Weights of a small GPT-style language model, trained from scratch on English Wikipedia: 81.1M parameters, local attention windows.
Each number is 500 + 25 x the weight over its row's rms, rounded and kept within 0 to 999. Layers, rows and columns count from 0. Numbers have three digits each. The size before them is the row's rms in percent of the matrix's.

# layer 14 MLP down (transposed), 2304x576, rms 0.0488, rows 1894-1966, columns 384-479
104:503482509488486488513509475496504512483468507493500513476488491488490464496491512515506581483522525530493511514528510521553500465489504472575497496522533450504521468527509494506542535494564491525456508492455478489524499515504485492519497493474511471508496497512508541488466491490469483517
105:513486498518504492470477502491512521485491508493515535546473463520494450498513489540471547499474488454489568515506533502531489517504528472524540492517482504520492494489487488508528500510534493490504449514502495535503470479479461501482479518488510541490470529538508488504464505514514484472
104:469510500507505495472523486522480479435521513433486507452500454522538494491518496451484487545511492488476484487517502502493479542518515504482506471537500460501544530476526497490498482513515480512482539465501534479473526489457491523532532526520497474509535459454497469529502502507502478538
102:522509546511464501475523510460542506546489469481503506496480489473522550510514495438509474484513555473425526505506503492522458504499540509534472527492504523527511457506505508503531494502501487528492515478510510487500467538542541473509534488534488490500479501487489503519513505502507507503
096:545509490526549522520477483537455496521527509518507465506485509458512486457502498518490526487485518519548545497495506502479501481479499483424452439488450486524491506508447505508504469503479510478530520479527495515464472486503527510507479522480480510516464484513460503508490418510479490457
101:501474541469514524505489487490477539478525505492497526474512469507476532499504447457509470512442494495468477544465516494485497491543469484489468471475466481504523512503491479464500500467489522511514467489489533438485507516489495476487517435455457505480442497512514521515501522428507540480
106:486450534501485521522475536482469506499505528535529504545493493440508484524453513470508526556509542491522490490525538466529534484483479475447499500493526475514512482518506508481490468530508508481491529479491523469531542502496505514470506500509524478536482521489517531513499522489452516538
101:483521506523490479548494479517510486523526486470456464483488498460480503495487493472476485450541488486378519516486521463526503495464533510527486463498569523473499485518531509505494493526482470515481488486550519518483493519445537475479482492489490473487496491482480483517513520486485489489
106:508496525549467545524477459492474483497454487530485514511496505470470490503537490480499510538485489518523500519496499476481524518500543499551492509476525464495522498529467472497520477523456481521513527522487501469482495475528511506474530530506493478451495491519504567491483507514533485520
103:478519544487495445520485460512462533520497487500501526524485502499506495464473470522494505536483477502482485528487474491460483505468464477516509473550532501465504507465505511511468504517500489526516499547498498489503505558499523548475515505443539522484520462516471526515452524493467498525
096:488538512456468499519509486548530475548490458477503525481492519501489487512550510522531516535524529479474555510528490513517535486525528487474484515532488476484516469472482479496541537483522499522482532498493503495531505457551482492514474511489535449455521441494496516476493518489517511503
092:497500485518505487519517515495485485493481469487488529486467494480490552509422518533484490521522498517535480521473499532511507522560507524476439507496486483524516506454502485516550525486520454513515473480523482484502526535476546488505496521520508495519499503463544503497455497507464521527
100:483545506536479516482535516506498491471457501515485479497542491472480477487514529502491504538450454499466494478494502485452472494525503501483518519460535477488490500444509491467477495501490531469475469497504504448535534515474495455495489487535529490504490481462510523523528516510509518531
089:536532487508452499536492536502440477519478522483498516516495519533529517483492484482470538462475487533470515491492552455464515539547504456480512514489520498526483528508511519513521512503513515500496460501519482461551485542534513499444485519489488464518445489489532492479471451475541513525
101:489422509471472501545501510472490495480478479469550517537480504528454510477522495484521516503537499522419491491486529501514529484493506510516498502518518472497476467485480482487533469535516512493494529503545443490491486526496539471530530493508489491537516481468525503529503499501529463523
107:475534546504519462513508495551485525511501503493491546480482479487504501529446482515568493496497510521497484516515507512503543502526447514496464485483476504535504498511485462533538528519496454482523519524449475486480532506471501515541482506493529549487510483509483516507475463494495500501
100:514497551575518471459488533510519504521493495494535488477470500517520518475498507514505487459487512465427532514479497483500428489519525486521502453540483473500475512511504510463521489468467500474515473549525492522481447512492519524502484508479483455452485467497529477487501508502480517545
099:463453454528488516507504539466516484494462510514505519485493513490473490518490527508496475528501504542517535509500489518556528484501512513473506491565511494470505484453524523475518497457503485532513511502480545444512492522459456512480481442463524482521514492467530526521525544512565505505
094:494461477484506574518497518486509511495481485506516500508540480496508479518516496482527527498508493442538485463503500503493489490475532499528530497514486503523506543448504471470524531488470474514536499486522465505512491502498490511518481490519479455513553502478463518489536473487526511526
102:478471521547528470525529462537512448489498507524485498525504477474437507492514510504507506503453455495502502521480470529500497478526536498471497490452492505493544510520514499519526522495516525525522526512519483501521530519498533485471449509513498504476506510528513474550508496471526471537
107:498505494506491496558517517456479557498534524519495485498494523513510512556505451496498491485519501502521480527494541506478510505537480507501497544493492518514512425476526478493471469449538490476498496486493480493485506513454529474493543533488538491483536479494476513500472478496482484519
101:505491521443527523503475464553494514499485500518455525532464517523512478508526501494513495502529459480521485493505438499491496490495504533472550506499495528508533498475543486497496501485522507464548503449504495489516504462545544499470479556490498518450449491466538519497508462534502526484
108:553550511516523510527504502579506515510432442516465500548503512471479475490445482539467508476490500521501481521474523519496491456470484521524550513496465473510490509478488495480486432517501524484474477481503487529529514496481482515482551525494537478492524511498503509493492520530521518474
107:546490534493537517556471492486473522516527476477459557460514497501503529484499487509480502530483498465490523532466467502474456542461451460489490511517493499477496423497518483503507514489515454517505510499433544484512486507505519490503503497450568508527510478505534496532520508519505461518
091:507530531518492479506555520517488511488509528478509533526507486520522469474529487492508488486533482460549522482484511452482484504492518512518478561505452519536467491499547510471514535478502475530527487466522498503498485501528454472524536486471500456457488489543512519498465479526490498494
093:504490485489480531459500517536475487470503497520469542466515506576478482493463526507494502496485522460532523500515514522520487534533482487479487519498499499496451503493492512528504518473527481558501484481522513444474526530474479502474491534548487472481509500503474515521477502488499489484
100:464426470489513479505541471535457514507534490554526517471542489506447518480524503473466489494504490490417520481505492461493492465456494497493511462482538534484422487512467517506509459509492498472483510503496461521486534504535502480526543518495487499518497520496475474488516494468490501512
108:479506496476476524503463490488514481442493510509530482489509490496493465499530490476489487509499490475549463480522479508543508493489506504501497542496465490503506493500519501485438489505485482499507485504516506522515502508529526555523473531482474493487501486561503544525450547531510465504
111:458512521480499490483514485467460538546511539505516532498518554463501532487532473507501511480495517501506478523485500520490526487442511495458510490503475470497503522478514493477468471498471531482509513516531491459476489528530526497496519549513521501526486486511539452537515526516510509563
085:507491519552462557505548517538503508519486466486483466454484537525422527501540483451510510495451510487507488501462501522519479475492503492543506509487443495525473533550460497513490485536516487512491492502484487518504484508507529530491471496508483459460489513492496508496498468524501491496
098:471443531474515525491487506507451525510542495519478557477510462523457494471479501544473508496478444491511491501505535498497510516470531475441514486518495502449513463535462513527486535524494491528509484458508513465487530526477507487519502526472498484483502478525484452508534466452500531482
100:501521490510470499505465481532491450503503535495464505528455531513538540534494529509512533502501471531498491566496465460528526541512541529449462485478485461524486500492505527486501475473532475538478461519493455535464506484489515497439514507519515512523466524501558493486474479540516495485
100:508486471487466493490506524489471508500476495459495485503489494465501481489503499514518522497523531486528428503508498517527540488472536489539507492493475507487544508527496511509496481504470506519494518531500456489520444501511464502508493498534505512485487480501517523531482529492497494479
087:481482503496473513466485499489506477453506531485472519487464515512503533555524502509517512480523512502558491515523516480496532468540495495508483524512490542512448529477542524534506486483493527530445457524515478450518488536489543482483520544501476473468500492481485499499480495500491479516
096:504508517535542461501475543512544508475474530522504551465502501514510447518532480462509501483465513505394519486493500495529496501489467494512490479485526510484485447505482507531525514488494498511505549503506459526495520515478504496503505486499565484518489548476474521489516541536534469506
113:497502494462497484526486505494517540517488533508492514514472497517541506512508496526522497493450450495480532492496474510469493513432481533467487495438470550557528505485497521486508495511481472465514475514500479463476489509467506542491473556501503476507499506494503498502509498505495516464
089:491509503498481514510482504523526503544540501509493499466516519488487477528510482451473484510477484454508500456510503540519537467484512480499483534487496500507458538514500494452524486493534486515505544475501471496513520482512470482490442504511475526541475488480485581478477485437512546488
100:539538478467519484542502487516454501509444437455490463483470492543475502534491489488545481505497494494495496516531517489493540495514438485519449514554536517475515519525486498541523533475503470468526518484516486482474475494462515460455493492515494484497482490464475502512493520505514523521
091:495533456550511473542427501464516478510505460502465452459505493516495474502522478457501481484509513534591483566463469501512480513503509505491488498476517509463532519487477483508531537493481480522476513477551526479478485473490516535459526512519497481491495494520476519466524498511475470477
106:500532504523537507481494532498521499513537498506518449499483464499511434474530458494478492479480504521521526529489476495459458485497482526493477480495493500530481506506468445525477570541491481503485477489483480498496499560481495475511516475550531495536467512506464474523512461478500481483
106:514463463498491557496485524513462524513502505517483463498496482527528519507470509461490485510518515510491429491468528491522467495474489489479468518447469481445527505524493532530473483503506487531466492534505480515482498500470515507506516472482536474505469491499456523509499471533508478488
107:513507516472509487508466483488517498502501531508492486525502485465508504477534509536502524514474512521521470516507476527517520492520503506480506478459478516523509483477521514484481517489521492481572526479553487493510542508486507472501465464484483492523482491560501508449494526503500493490
106:550472521538497493498521544531466473500491493499497501526451521476487513520484539524508512511516531490466470505504480465533483490476498459477540502502511520478488490510494552488531506499464460534471524499528461476510500503460529501468499466503534521495544479491485507499469484499504475498
109:450551474487513537512485447480505495494515414490490525565475529507536487489515515505518524561523448496491496504472470518486503490497502481541485550484474528505527503531455496485499499503516499481525555526491542473470466495503546468525496507517515558472521493480535485450518504505489534506
099:506507487495526529476507466492496512479545527479514511510454486515491510497487516515467487544496458467514539498433511500489478515471513513516519484509485496477452511474513488537517528512512475491460448531504549453498472498503492469499498508470489500468508524501505514445506524471480472494
105:484539501502524447476472485473511508496479516510492530473515506511492488469494487523509481476476497472519486485501543513490493499514515520516476496526471538540489502487541502473502535466529475511480520457524543517536480500548503510480433515445488524528491502523527493464507507473486464484
105:501472476498471499498516515507489518455465482507479492485496446495491535494502472503472533488553502534490517511527503481510475473505549465505491497555521468494519498471484499480491487502454452480470517548475515497493499536503474504448535474562475504490528506490507497510478534449490510502
096:485505499497478486504495486513518504465465528487492494506535471474512460468498443491476515513532491484511494444507470497498518491457505510498508510507482508500512473516510526542497536559475501504528500479486563449521529546496509469499504543509479470458543489511504522471496444503481518491
104:468535497500432465467492502511531512535504485479528492517500468479518481522488508527464529482497481485522502492538506460548495523549484504514492543526473507449462530516495526454496515498515525482456488427515505536472514483488524522487480508499522503502497484521517516505515481529513477573
106:498486520526480505534465486511480560458498494540521502517469473501466507534478491513484488467494535496489506495490477516463533509505501481512533496506482476500486511531453471509499580558504513522520507478495513526501531511498540534510511499497499508556463473449508505521508518479505483464
098:510478487486469516476505523515485492522470482510498508494535486518478521489540528496490507539527522502392487493524549522505472483509501463509549505495570471478513484484502506502534481480470451512489474504504506500483494517533477499478499525460458529502506501493504550519485531531455429507
096:511518543497480478457514481520495506542496524506454469503515488470469494540549518438512501538495478494477520513489466487521488498468543474536469518468474534466504480531481491470498535475525474506514527473509463529546536508513472557465532514496480531477513539504514530506520529490463516511
102:490556493536439499467531499503493530537541520506512492536518515516494512471566474514499527528514514497516483505515501482520573517531507490486488475501490521477504494533521540515465497530514527493528490543477527479480465457453494509479470516508532494517549520504469483488503529509503487515
109:479479483512520469509472462513521514471506527541494500479475519513537494474483467501492502483465521481506509485528489503493504531489525505493497530490467444486480535450513493520520453527516497461524538534430510505495512516506498525486500523540538474520480522534511479463492525445489429503
108:489509533494500504483517493510468518532505500487520469533483500501520498570501495470542466542576504515524513468473466524489479495518499501470479495483502482523495488490486507464481473536539520552502465515516499486478492501497501522474495515467493509461503507551502517486508500503527546505
098:415501480509452486469495498465470530547488492522512516508508459513490488445502456518522506454525495512503528537546546513466449508529471513511466516495509496501469504501492442551457457533506505485479522490570502517516484488502538508534548504519502526485495474493488509527458509492505501476
106:519531497503479517473500507504488548497503486502516480509515487518456465507477506485496445498468489464504488481500484538488527508486486540556484493482489503522489513520542528515511532506509507522554494542495484524528503452482487503492523513543505495508529474522529468534517515484458439498
098:509528507510477519518480453514456551491501522530499477551492490473495486476500530508483536499526519531466519569460540488508484496442505497523489529536485490493491495533510502553485476525509474500475534544532473475550521505495530493508500510481504491485504511514510492501536444480482533486
103:513473556485524508482474504517447508504497492489508500501431503500519469458572523511492489498489473485500523443518479497493535477539487499474509513501522497513511493542525501507491498523497484476492485490525487467502465517536498485502501506499450506452530489554506502513478510500532517488
075:503495508526524533502496475503530463520449527507486446514454462471473479509478494495495466539517508486545471477457483489485481483509490476467528521537508486535488574466535539482499468504506545467558510523507503482477496472492498473516523480503441511505484484526532530464522480508564507497
085:502516477551502490518477505507524495479514499463476505496505492509466522510514478505479487496526519488343485468519499499487469523524503505515521501502583508491466493451498479512504487500479496489535483502510495525549495517532484527538460532491465533518485456506500508497502508502509483546
105:522514504471499504534498497551491499526526548505495478454511498473556556535484514518476503513531440490483488488487498524495506512492464499529471487470546522472526494540508508499503511489495481483529480510516472525508487482492486492513467470510509492485517512509484494517484506484526541459
106:503526500509529503457554513501466514480512517480481522494467486510454503497472511506538477502522491524506484531536479517504475499505536479486504492531508475551510508475506487542489499513465489529506498487473457520548506523433498454528528533501499497435500533487497504527503547485515499507
103:515481493468478466488518511501466513489526499497510484522538514474477492522451538491513491486511536492522474436492463491480478511497484532506468502516536478542511499494510528494507459544529525504497476540522505472487451495521545527480517530511454513524470517494467455459456486489518510508
108:472558521492488547527493517507498513486506464506481481505513531497502505528513511476504521467531501488498540487481509489532474532478526518494519483527506499485500475497490533516497513495518483478494492552481515465478488470492520537483477487531496499451472527461539560467473496501512556531
096:479473508482521501448461485486483553508501479525491490547524515543510513514539505500448506474506488450508510488501476506510469509530522473493489463511495535482525488502510498480502504516463494490489482507489493500520536504497459540503524533525517493481511513506502509511477505450524426449
102:504493420501514544505495484508477528526505550479502491454498480458481528486512496554500530502514467523472491535471509463523506464492499456499484492456571509501451529492540486544485509494543501473501429494463480495506492521525552486525487536460519522532478535435497536468491483497482454485
100:535532526465497529480523510480526474500530527444484478478478494475463503455522521571517495522506463517551485527466481566514499490504527494480501495520490485476526486525571489468503514491441503472485445490450479484502487508491515509467469525519525507502475490468462534474492523549477439463
099:469523518520482517457493506480472527500538511494490491513461480529443534471489480502474556433485490541474487484529527484483525544482490487457489468505484483552464446545458525517479532507493454466505492495501492494490457518499539536447461506481516520499517484499502497474504503527496520492
101:466506473506490479508465510452471518496493488504435498498513491516522483480467468530524507496550538491461488475518535519511508549478497527523505528464544486480491476480507511466479518474561509507512487514463528454512498491470467516488503532474462467514502500484497467495493531507524498525
112:487533523517524506492500508506479458481538496470482527533513507480481479474506487509505540501491484501524514528497499520470488482512534449513480495513509520477502486461500559504486546502530540516481534479471524479515504519518516528506487494513518483503516470451536570491484484489505473538
100:480480481493532526497501532489485494504523510546530451532455484533521502506518491494510513515474477498507498490503497541490524489493507477499506517478494516462493520500514497493463520518509492512480489488518509498531514519531505530489518512508476512501495470468522543463487494517465518452
101:534484503483491504481560481480556491508527533483516503500501506482522491537514503466503502477489469543487497487475506505537494529510516496438539485490488494484537475520492547482477513499463504504466448501525469472549475502507470487486497533474498495536494486505477505538488520525516480485
# layer 14 MLP up, 2304x576, rms 0.0528, rows 1895-1966, columns 384-479
102:508513537498471492546498504489477483507529502536528470532490537470511507495533481496512502466532489512507477512454501497534469508524457460514514488539486475464465470503466520489511502460493489494477487530525522504491503481506449496556479451450522524504487501526504505524502502497502490513
102:440498493465525536479507479487503477499527550551474543471534484526549561511520532487496499527493527525510502539488491498535488512480509472474456487506454504548514471503477516531493527492504491514524499496499481498511504480499510522506504479508492508532512547484508515469497486492472490508
100:517488560500476484459456523465482520496546485488487530517533490519546489478519526551491495461511472496496487492446529481529518484479478489496488490457522528502507483515468483489478501531517481476499539557537543486484493541451515564503516506460525472549489527502520517473503507485461516472
097:478512462491502498489465554480494468504497514499503464471494503511493467516532480516500523508512533485528502483510489490460510484484545459533488518454486492540524540499508459515494571500495512499490560490478514537471505511480456492505475471489517488517512542525552522511534487492514508483
099:510506509518469499506502533476528469490487496517500487520530495510536499474478492452467493465537480483479517476498468551488534524520536496508494490510517487554517485504482538479484507487505501472452513520505495528528514484500531490490491495501490492488521472522464438506564503477486530549
106:498484506502510523520478493568494505462475484483498511522506486518429509478497509529489476536489565502545474524455486501491464475502504503545462504500510481525516506465490526512517491478465512490483476466506527504474563496541491492479525513560514494548528474476465505456488510482468476493
103:526498468473450530466534563501471466495537456537468557490502534530487501448524492504515455489525528522487537499495497495542464506502489493472480509494512534459486455529467485515508547534497561520485505542505502532500518499505498484462516491493494485475485499479514493492510482494455569505
103:538459542519477515519452483461513481459494540557510508491528502509478489519512512483492513491442507515535542454450517533484511531470527485561510483539486505564500480487513466505515489532485505519498499493489484508458533481509504474483517494494489498474523497521554548473457508512521540483
100:481490493526516487542460514508508490513532525506489520466518524504486507509477508495502512485507513529499514481432489471485444524493519481515510490521451535533510515512462468449494519522518487505460512526504471518486487521497465471566523477469487466462551501489480480537487482477493449456
094:505455477469525508489496490520515506501463483526478514515444526458474511538520530471492512555490522500527506523499495492483478471474496532484498493515458532525478439488568536507520558547509541510498484501530487504507477504536485482460470525523486487470489512486532486470497513465491481510
097:497496518483513501459475535527505509513544514537481486485513469522480517490495503535520481492539459482532454512495532521502526493504458539526485497516457500493488530518475492504499502536471532537530515496531500440516509513462514495481486519450534500528485488513458476499468494474488521508
099:470482537447473530462472496530484525455503517501514503466549531507497472526509492520523523435510518488527497504485497510535472506509509491548515493480468458479463530479505492539487479491461493513467560481524514543458523479484478428514503494501488496481505535465482463473466488503491530490
093:505501512485493510468494482478533472452483502501478531475483460492482491512503523499570446551538492479531448477541503553510477471494495520501522513494444470516516522464474494522435517533513503539554527464505474503522497481469488541481518475487493535496538494521530511484498478524467499466
099:498525497486510481486476527530480496482464536483477533494523508500516527499500501495482474480541494446467479534485496507523501502499498518523514516500493502500463464466527517439495475515450499520481478501504491513539485511506481492471528479455544540513458530517491459510476476529476511519
101:463455517493483518478497499504457520540534474478525473490517517499522502484514479489507554526519466470499473520512498458517460481494486497485528515509488491455493459515545522416506474497487501459513554511527522539534509502481485494500498507467453497503478527513510511517482520498495436516
102:532501462491479525496494496468474497493538469487481543482512511523510474484546448505497525535477488480478486485473554493484533479460486524490520529500517537487514513496488515506506486542517539529470494506563511465491529468541510489527514490482541503505501508529499533450486494522511527512
097:547489524508522490513511478498507487462516443493517537484524504502496546493502499507510502448476509496514482515502491531462500468495453509508496471465502489525523511520515507452491479533503517462517528527499507495464500486495535519490488488558512485476473539515491579439471514495436511482
093:531496500517477489464523536491516528448487504480492531500469543526445498493515556511530499515478507493537518496500553509526508477528533519489489506550491487513473469484494485480501514459509488471527499501495534525512535537502500540493477507478488505526473509470493531509477535519484515484
101:476476498491522515488470508511520469510535502533448481532531506515474476495512523547492534532504510516490508502547494554565483479498505484521514472499449475508489518477487504503493466498450521469484502510542471507481494497470474485492498537450484499502492486555472487509483514466491500514
103:487530527466524537518500529521452487497520487493487515484529464474559493480498514468496502528516489476495519503476510526492483507475473514496508476507508518504533468493528484457474576529493492518495504503482511493515502486488566520446534475499471499510538499551433491514495525477472486468
099:507512508513524494500510510431500504491474483515479491501480485470538487556511511501550458511493558546517471465459518482495477528506519502520506507507472476477476506520561473511479481485546476536525477531515516539521482495490500464522547503528473468470494494496540472493464486511526494502
106:459496497525451455467486510491519476509500473521431521498541513532470493505484481534557509501535500465505524500487507518481468486538494482486496485524495484479516493520490527543507490473495518521479478495481497469465509477507500455517477501479504478464465482545483497452476508503500531502
104:511529516531521518538492520436449508493495464484472489507474554544507492508497492523488501487515495536516499498498482504480492502520469466488536519473492476548479526560501498513521503503477500513483502489514491543518476539499477469481504485498494478497473471460475506515528489509519473508
094:486539538466480505530506531491474464493503535487448513502513516505527475440470476486449537494493500517564503515470504497531427474501468482496501530497483446512478522519461522484503514529513499492536511493553498492521515480523465478486480482494499551519496512494533501509514463523506465460
096:467550476509516554521471481474503498522514466476465466452515514519466529479479510494539547441491487551539499444459511520531510464534493505530517478474493476551466531530515521508493512505536509484481521490514543489536524492482492459484500487479507497469496484544527466519490467518500533482
101:512498496538489475530491506536429514475487491464487545447451524476496500483499540480498559472497471514490517513484529501506500484447505495477502483522497499527476527514496493506471515513495515488497501514537494498506558506512480519496508499474498451489483542469472512523501517460471475514
109:519500517504501546521507504491486442509498475466483515448482499540471499479528516488498536497496501465513477549532490529519504501464496492529511511522504470490528494469484550489512496536497480503522512496521497518500493450469502447486489473481501544481500510443502517513506489479535553510
111:476538521483496478487474468534478496466555486550483539529469531490508480493545506496512471505504487525511506493482510549522518484495476466514477504487477534487490520506479511545500456536435478519502519572547531508539498526448472475555516521501484502514550496494543502463514524440524514512
090:512488468505534467481496463490485521511529494526470545459448491513466504468498479470509506496506472443504470480470506530491504475516478462488534421493486439514457494519524468504520532529515507526544490518451470520473526509455517490525474453477532555484463506551489457481530480481478526485
100:488479495469561517525437502507432528467523473499476527499515478527501485466516441525503505535513483497503482489455474503507514495476483450460491507479510511498518482444496514489493483500507510470486489516540497506510512499525505477478489500491506495511515513498506517473507459476499489502
101:472465500496508490501462528475485479490476468491499478530524477498459513499479522510531475514536511469508493486508524542499540493491512464495519489512461521498510480505484521515473462522540555526510504496462470520478485521478495447512452489479563551466490534520483526452492471499543515520
101:494474520519545490456448483491490502514498548476541490475507507501483499489495512508475520515491486532507489484483505502531497474493468481531516474488474491488482490544461494447478505517501477544480461511472489454515464493499499574496531482523516502540476524477512491487483526487517511488
090:475481479509491508531526509497486448521495489515493482506514480477447490497510477514493511469479521504578444508507482506512495488485486483527498501486476521495568494554469486526513517505458515467513453484501520512522484524514471475448499478447461529527486510464470491498498493474509536507
095:526498489510508512504476524532475514460478499541531487447521487481526465461546510509538569446511477515490504488475501488523449501466513454507510509498511499530479499519503518550483536485473540492498490509527518510498535487503477507514511519487493497481510506491528507453526504493496478510
112:500504511509501459501482533507470480491493481491512529504470506523494490533512485490550461499482494462507474473504478450487457482497506495522503495464511478505478483550496523533479505532501495511488511501496501489521510544464514504514478504483463504517513482513464497502510502469492518439
091:477511474481489537533478485509461532500496528486479516495508487506444511520511491503524498458507484524540450528492527449509487522514464524501499542510512483485459478545482520553432474501463521553447465491542511516469491498496489489442494488472499490518525509531477487490492492452541535514
100:502474457461536530491515517489468452527483529507447496517473477491506503531483462480515509466490467527531510449473529485501465515480472504459524495538500525523515539475491503467501511482525543538512504497486538512526517503490513510478509512458534493491532493542500531515551513504468544478
090:489507484457504477500526482480510516490497444500477521466481502485486509515470505497511490509531499454531513481528540500489505506512525472542518498525538516534497472499530509541526511516505529520496550498504527480480524487475484500508504484470550498491487519506488506517494489495483517502
106:467492522466516499472490489474519492529513491520487507450496445466521496492490477489495514488513505494505494515473535546496482494519477461535499492480519539477510460469501489495498471485504529511516532528483565543509504462517518527533492449472522503481504540576471521484505547496520501517
106:498475495447537472489491457461478461493538506477514513494475493534466463448527508536502496508498485454504506561509484517459512502502488497517537542525494519482489542475492533501492507521463485552475550460490482489481515568483454503536518496513496502492464555515519519515480550426444514547
107:445504507487444500498515518431502466492496522473451506538489515520491490459482496491499483497476464490513508490487465497501471510489535494485490530449476454503496457503471541508489527504482493541501562473511541511527517534526476506450499471537485517487468451486485525546504507482513486523
106:461514473517505520457485511501525470490515532538447519499497538513505510444512510521500503472508487514500494528458537458508496536515471490572528482502481504545524491527453493525512540473542484502518503519510495490514492490484539474471493517485512475525507510528474493519507491526442504470
108:477476497530504508520496511494484527493498496480517505487479495496489493523478511537475535516500517498515470527510483458528491503450532483465534501503467520493524475499481493520517482467468503499500506561482489512446521491531494451519506514517509493489504471504518506483496520539428550489
102:545500496519525520497494477471494470523493474502444536489454452524506520510484525472510529487503562504516495522490483439537490507514482512512525456504474535537445528542523467482481498537517522484482486533541508509521507531483471471493535495490505512522510479512491509481522488484504471468
101:501524543499516515492538544484472514487484474523477519496485530530511506515504496481484517530552475495534488551502520484536486527491517484529493528503510470562512493525486489506500518474493497529534532473531521498535489500487479412504561501481511504523492508504519504523442495516517505532
106:478526522503497484501516511491498530492476490558513528517465480493534493470524483450511514507485559499506535516518510529573511487493485478478508488539488528528508495493544535447485498507462505514493503502509521552521522509462509494466502477502473526494465517507467472492530502497492492490
096:536477493474508466505476555503454518484463468516482479495486493543483509474532465507517534471454442473512481512484522481499486507513462459486500472518453527471485550523485492494466497515455466538496486523482499472540506534468467468499530491494523515486454517479474551516531517491527486455
101:476462490497516517517524561484529504486486468491532519502492517486518464522523518485492504497504499469510520506508521474526493530462460498463471497485503530499482497498481492463503488492521503487533492520529497474505506551503512492515507484493497483515497511517528485530534511485506497464
103:498529507457485483459523532484511482457529509500473484460531515501454509530484491442565500504491442491493528559466531470501539513500512494483550509463510501495520517477537476501471494478524513490497503538488497510519502515517517518518464478502485489516520500490465498528504486483498527500
100:488504441532500560491544551489491489500486472494485503477507481502492479511439527502479504501517487501489465474539520507532517499484532460512512491499508494532475445487497509529487474484486517540470469492514517500538479538512491459511512539459526504467468466518474528481536519517528517475
097:496532492450542474448515511489463507488513490529470522510535522498541525509513475511482534498484497492537472492526494492515504473544515504557483458497485506499502466494519481525457472494490500516501512516485527559476508500523457494527486503513532492469523465527509506444517497493517526508
100:493503479522501524511517513491522499514466505498513455518488511489521471520536466520514499524529524504561525504523492519557515492513522476495478525490487464494449486460460510497486539539474472519520516498493513487485502531469474435497514507541476505517494480489482505501484533469463505475
112:503482503505458466501529486498451508484510473461479481501502486496537473527503436503539494476503501545486514455533510509500504527518480528523514521523475444472525545537515507523508486545492488553498472494506557450508464506538498506432512464488507434475480519488519491483505492475537510556
105:521480533542490470533500480511469520478505473517526506510497518518536482528489503484466539529514524516529538509523444493491521468483537464509480510494483511472486498537521457477495509524492501532496503502512518472480524518498526521497474479507482498521487513469524496485500535532492519481
093:513488486468471494543476526518497488481523496502531482498497509488495492514493514481486449483501498486494477466538546486509496469522523513469488548485517466534550493518485559487509534502498514491479514479545533525493474496534523549473527514507487503521505483477467509503504549487468504477
109:490505498478521466506483512458529500509471531466505493480489451519489491510466504525516517481526480506510452490510497440485446531511478481572502470519498521542486546525507468503463472509492499510569498510541506496493508470445507545519513536494475471507481508450503513500461566516506455489
097:506465464529480532463488509477504504510475482535486522524535524523534492503502456508499539474492522526499484478552505479518504484514469506488536476492487515505524494466516499477488537485475547482465503517487495498482495546496479478496532511508498493497453477497518538496520578441509532578
101:500518525529490512466540488473517471454472451519509484514481512526497489484519499462532480498518519507521472499516450500484465486481467515501485489491495510490502488484477500498499531536527526489480505454547519498529483533529497492486486455508499486474507531478511531478493482507484526510
087:489497478536512521529474529490525524472517513486470500507500509504464534506564492501520496469508518506549496522497544544556467524482475459492506448500504493475486464527500489524458536543525548539451488524515495496504485509518521534504458473497557528499495512524560497486541504442496489484
094:521493508442483455484510523487492490467493517530511538484500528475486502489506474461489492552547454539494513494518531533518524445490537471525463504507535495529476499505508480475490518515550474489488540492530491493486526488473487487470544443486510540486462544481473472493484487490492500504
104:547494516506534469476467534523497519485508516563477500533527518509494479565482463453508488484492469469508541486498520525530521503487507491520484515523480541460443494526501500512468473520566466517501458523507492517526512487510500533498522471516480512523485511536492496498527504508524518442
107:447534501520485473448496495488540501491517473518476549472508499550507488511497512444489554545496495514510477510491500502519470528497518445530485481469494474464490514494442464463493457550478492525532477538522491491438544506508475523475526534523506509510510564516518487532495507493485518563
099:523488519508505508505490498493488516480518483498492497567450494524526468500521517480510518562520493480530506472487490527513488492487528501487483500484504533509515484523494498515484489509499528541522490481537533556470494515482488514503521493486484530559481520452490486484524458528465529509
107:482504464478449496484434521476497498469483454524524512511473530535534470496502511498560520499506470523498489502521468500509480520484528457481500506524499550472485554568501535518463487500487542480512500453464511542463516522501506498492524445502523510534474521491508496513507546467470515515
098:502492537510502456513509509478494487481460509472525472478497516532489460458522512480455508562531535498517530459538559501505507503523515535487472502501522466559516508465540505469467499481494529552489482497490491483506471453466484481503500456515534550540524466514487516456461458513486514493
100:505518438524488541508532535504492528495530462482502488484518477509487470466552507493492521487451508503512438436526444533540480479432527538488499485517489546493523526506535506514488478483469523534521537478492503512496469458509451484473539503504498561507507482506491452483508536454493483499
100:482503508496494494502514499516479506501540513492484494531521485542484518492487486514547491498477524499532531526524516542522483514479489485493542474539508531500489472490477507534490489456527484465491489527469471499529480486532542458540527494500542490492467539463505483507466521532500495512
098:526537470548474504472474526511513501479490459514482465471485514486490536483520498452508539497502478544505501497493493504504510499497526490488513480457499490465500511499493479460484523446510514500534539471510481476515518497546481473451547452497494485560519540504553540492527424474484456479
102:467494493477474479500478535511431501493541496488524479514461539459446506496484459491495508510533502530507470461526524466503507507523523464508501499476500517508478468530563505450481541499489497520472512512510482483465552530509535472537487530496559500545526543508451541483540512470492501528
111:511480537525493483458483493462509488481486478503492531508513536549493512531471524511464462490478499494511468486466511464545502502471515489484478526512491483489545484510499486494482488493499511505444466477558503522476519529454485519459489457489547466497518506490509510498501527486469524536
101:558507478513503507480525473496516526505527453533488501504528503522508511513456494517479524502490454524529489518497517434465498525495505507506505534507504504488504503511479486525510520492496497491520487477504499503480464554515480490489505525516531472542471478502447497531536507510543495518
099:432477482485499534542515493471467473481532441502443481510508507521482515468505485479463489508524470463484475519485497507537475486474495487532527439491493526487527550490485499490498525469502543485525491506488561456462508530492480469476507503532463569484438499480501508550510497481455492487